Weights of a small GPT-style language model, trained from scratch on English Wikipedia.
Size: 9 layers, width 640, 5 heads of 128, vocabulary 32053, 65.2M parameters.
Training: a variant of SOAP for these matrices, 4953 steps.
Each number is 50 + 15 x the weight over its row's rms, rounded and kept within 0 to 99. Layers, rows and columns count from 0. The size before them is the row's rms in percent of the matrix's.

# layer 6 MLP up, 2560x640, rms 0.105, rows 714-724, columns 576-639
102:42 51 38 56 33 51 75 48 40 57 55 54 76 54 63 55 44 40 48 44 52 47 68 30 24 52 26 23 62 14 38 61 49 70 40 66 41 36 63 53 58 64 53 44 42 07 60 59 59 41 28 49 30 60 49 65 39 44 74 35 62 50 50 41
114:68 59 57 69 62 51 70 65 46 59 40 73 56 64 43 15 50 74 69 33 60 57 34 54 57 32 63 22 35 42 47 20 31 58 48 29 51 67 57 72 49 46 25 54 65 53 32 36 55 40 48 30 69 38 66 42 75 55 52 40 80 39 49 54
103:58 36 63 24 59 47 44 74 62 77 42 39 42 42 18 68 64 39 62 65 48 53 44 31 40 46 67 76 50 69 51 19 47 29 68 76 33 39 53 57 58 37 52 53 54 53 60 46 52 53 38 41 69 44 50 46 44 78 51 74 25 64 56 36
104:62 54 59 88 53 51 75 70 48 34 50 68 54 42 63 32 56 58 30 56 34 68 53 35 41 53 61 43 54 64 51 31 32 53 60 43 48 22 44 49 52 70 70 35 43 19 29 62 38 69 50 69 76 65 38 65 66 55 45 32 58 51 54 47
100:61 46 34 61 64 48 51 41 51 06 31 60 46 46 51 60 57 30 15 55 57 41 60 66 28 65 40 64 24 38 65 40 44 40 72 24 38 33 62 58 56 76 47 59 45 76 26 59 43 66 49 39 45 40 34 53 75 53 16 27 50 50 48 53
092:43 58 35 41 35 58 67 45 49 44 25 74 77 42 71 42 55 56 53 69 25 61 41 58 44 37 45 47 46 52 50 30 63 64 16 49 37 52 38 58 56 56 45 47 28 37 57 56 57 59 47 39 54 42 20 42 34 50 64 63 72 29 36 54
105:80 49 54 62 57 38 52 60 66 46 29 46 20 54 35 58 32 64 65 79 34 73 42 51 41 49 88 49 43 39 51 47 34 42 49 49 51 54 26 54 58 34 38 64 26 50 57 52 34 50 65 27 55 81 48 60 54 65 49 45 59 56 58 39
104:60 28 28 07 25 59 60 51 34 42 37 69 61 47 61 63 63 48 42 35 66 75 54 37 60 65 47 35 33 24 46 45 36 37 42 63 71 30 60 51 50 63 47 43 09 53 40 43 61 46 45 71 60 26 51 35 55 35 32 49 49 43 45 58
104:72 49 40 63 58 50 46 24 52 49 30 46 66 46 50 28 60 53 53 63 32 42 44 55 73 53 87 22 46 67 61 67 67 62 57 79 64 55 38 37 66 61 71 65 62 80 42 56 38 46 64 60 54 60 50 49 28 36 46 51 53 79 40 20
094:52 64 58 82 72 53 61 54 65 77 49 86 59 47 62 30 28 71 66 44 60 59 63 54 86 35 28 35 52 47 54 31 53 46 57 32 40 24 40 67 60 24 64 61 45 51 42 32 47 69 49 57 60 18 67 45 74 75 53 66 46 38 74 20
096:73 50 47 43 48 58 37 41 72 46 50 50 56 46 99 58 41 58 57 57 54 50 60 51 56 52 51 50 37 31 68 43 34 59 41 48 74 10 48 62 36 48 54 15 65 62 64 45 62 65 42 44 44 69 47 58 54 45 39 44 33 37 51 31
# layer 6 MLP down (transposed), 2560x640, rms 0.103, rows 714-724, columns 576-639
108:48 35 59 62 68 39 32 27 49 53 40 61 16 20 62 44 48 46 73 33 63 39 37 58 38 60 34 55 45 80 30 71 33 38 25 55 54 50 57 51 00 57 48 54 18 27 47 58 62 66 53 44 36 75 58 63 48 75 51 59 48 56 42 63
114:62 39 47 65 34 30 46 40 61 64 45 96 60 00 58 49 78 62 30 43 56 30 40 66 66 58 57 32 75 25 74 63 41 53 32 41 39 28 43 68 26 59 60 62 31 40 35 31 86 44 65 49 60 57 62 64 45 56 51 63 50 24 35 52
093:28 53 72 36 59 46 30 78 70 58 60 32 50 12 73 62 27 52 60 34 65 57 87 35 59 81 60 99 51 41 46 82 50 66 37 52 30 65 47 61 00 28 17 65 28 39 56 65 29 44 68 54 38 71 65 27 44 49 45 44 50 53 48 56
110:15 52 59 66 80 45 59 64 71 54 43 39 45 00 45 39 68 33 36 34 29 45 42 42 43 39 57 40 55 39 53 40 48 26 38 33 42 48 34 40 29 56 61 30 44 67 78 54 51 49 58 60 61 54 34 52 78 61 54 53 37 27 68 28
098:55 48 32 53 50 46 22 38 36 48 45 46 80 33 59 71 43 12 41 64 47 35 75 64 46 72 49 54 40 20 44 45 17 51 39 49 80 28 28 59 98 37 36 44 63 67 47 55 54 49 73 28 48 64 57 38 49 21 25 49 51 72 34 53
093:56 37 47 46 29 53 40 63 53 49 49 43 42 02 67 62 34 61 53 66 24 33 49 31 29 58 36 75 29 43 25 40 65 81 63 73 55 60 64 54 04 21 66 59 76 31 19 60 52 49 36 35 50 61 36 47 47 68 61 60 73 55 66 22
104:34 48 40 53 46 64 53 39 76 28 58 43 51 19 65 32 44 43 36 61 53 82 38 49 80 99 49 58 68 31 50 63 48 49 52 39 74 46 45 60 99 37 23 57 78 42 24 34 37 28 38 34 50 30 41 80 61 56 56 43 48 60 30 42
109:38 56 39 41 35 53 63 65 32 49 54 72 68 12 57 30 62 23 46 54 43 60 81 43 47 43 65 57 45 36 43 49 56 64 47 44 62 64 64 53 00 74 44 57 53 57 60 58 84 21 48 57 57 46 17 51 67 48 51 55 33 41 40 64
108:54 46 58 43 45 71 70 44 28 60 60 68 22 63 54 24 40 63 26 50 54 47 29 64 47 48 37 52 36 29 58 42 45 76 48 39 35 48 34 40 20 90 54 36 35 49 78 84 58 46 64 31 56 48 42 59 52 33 42 46 38 36 31 58
094:61 70 61 54 58 56 47 47 77 61 56 33 69 00 53 58 15 47 62 44 46 45 33 31 40 20 24 64 57 40 72 34 62 41 34 52 75 63 44 49 79 27 24 43 42 33 49 61 66 50 53 30 70 59 55 50 68 43 51 49 78 39 44 53
094:64 68 35 45 46 59 34 63 46 54 39 80 52 70 45 23 53 53 39 35 50 22 57 58 60 54 47 71 69 45 58 35 54 85 64 32 61 45 48 47 34 63 55 37 50 58 48 63 72 57 42 44 29 51 38 49 35 23 39 45 51 49 49 33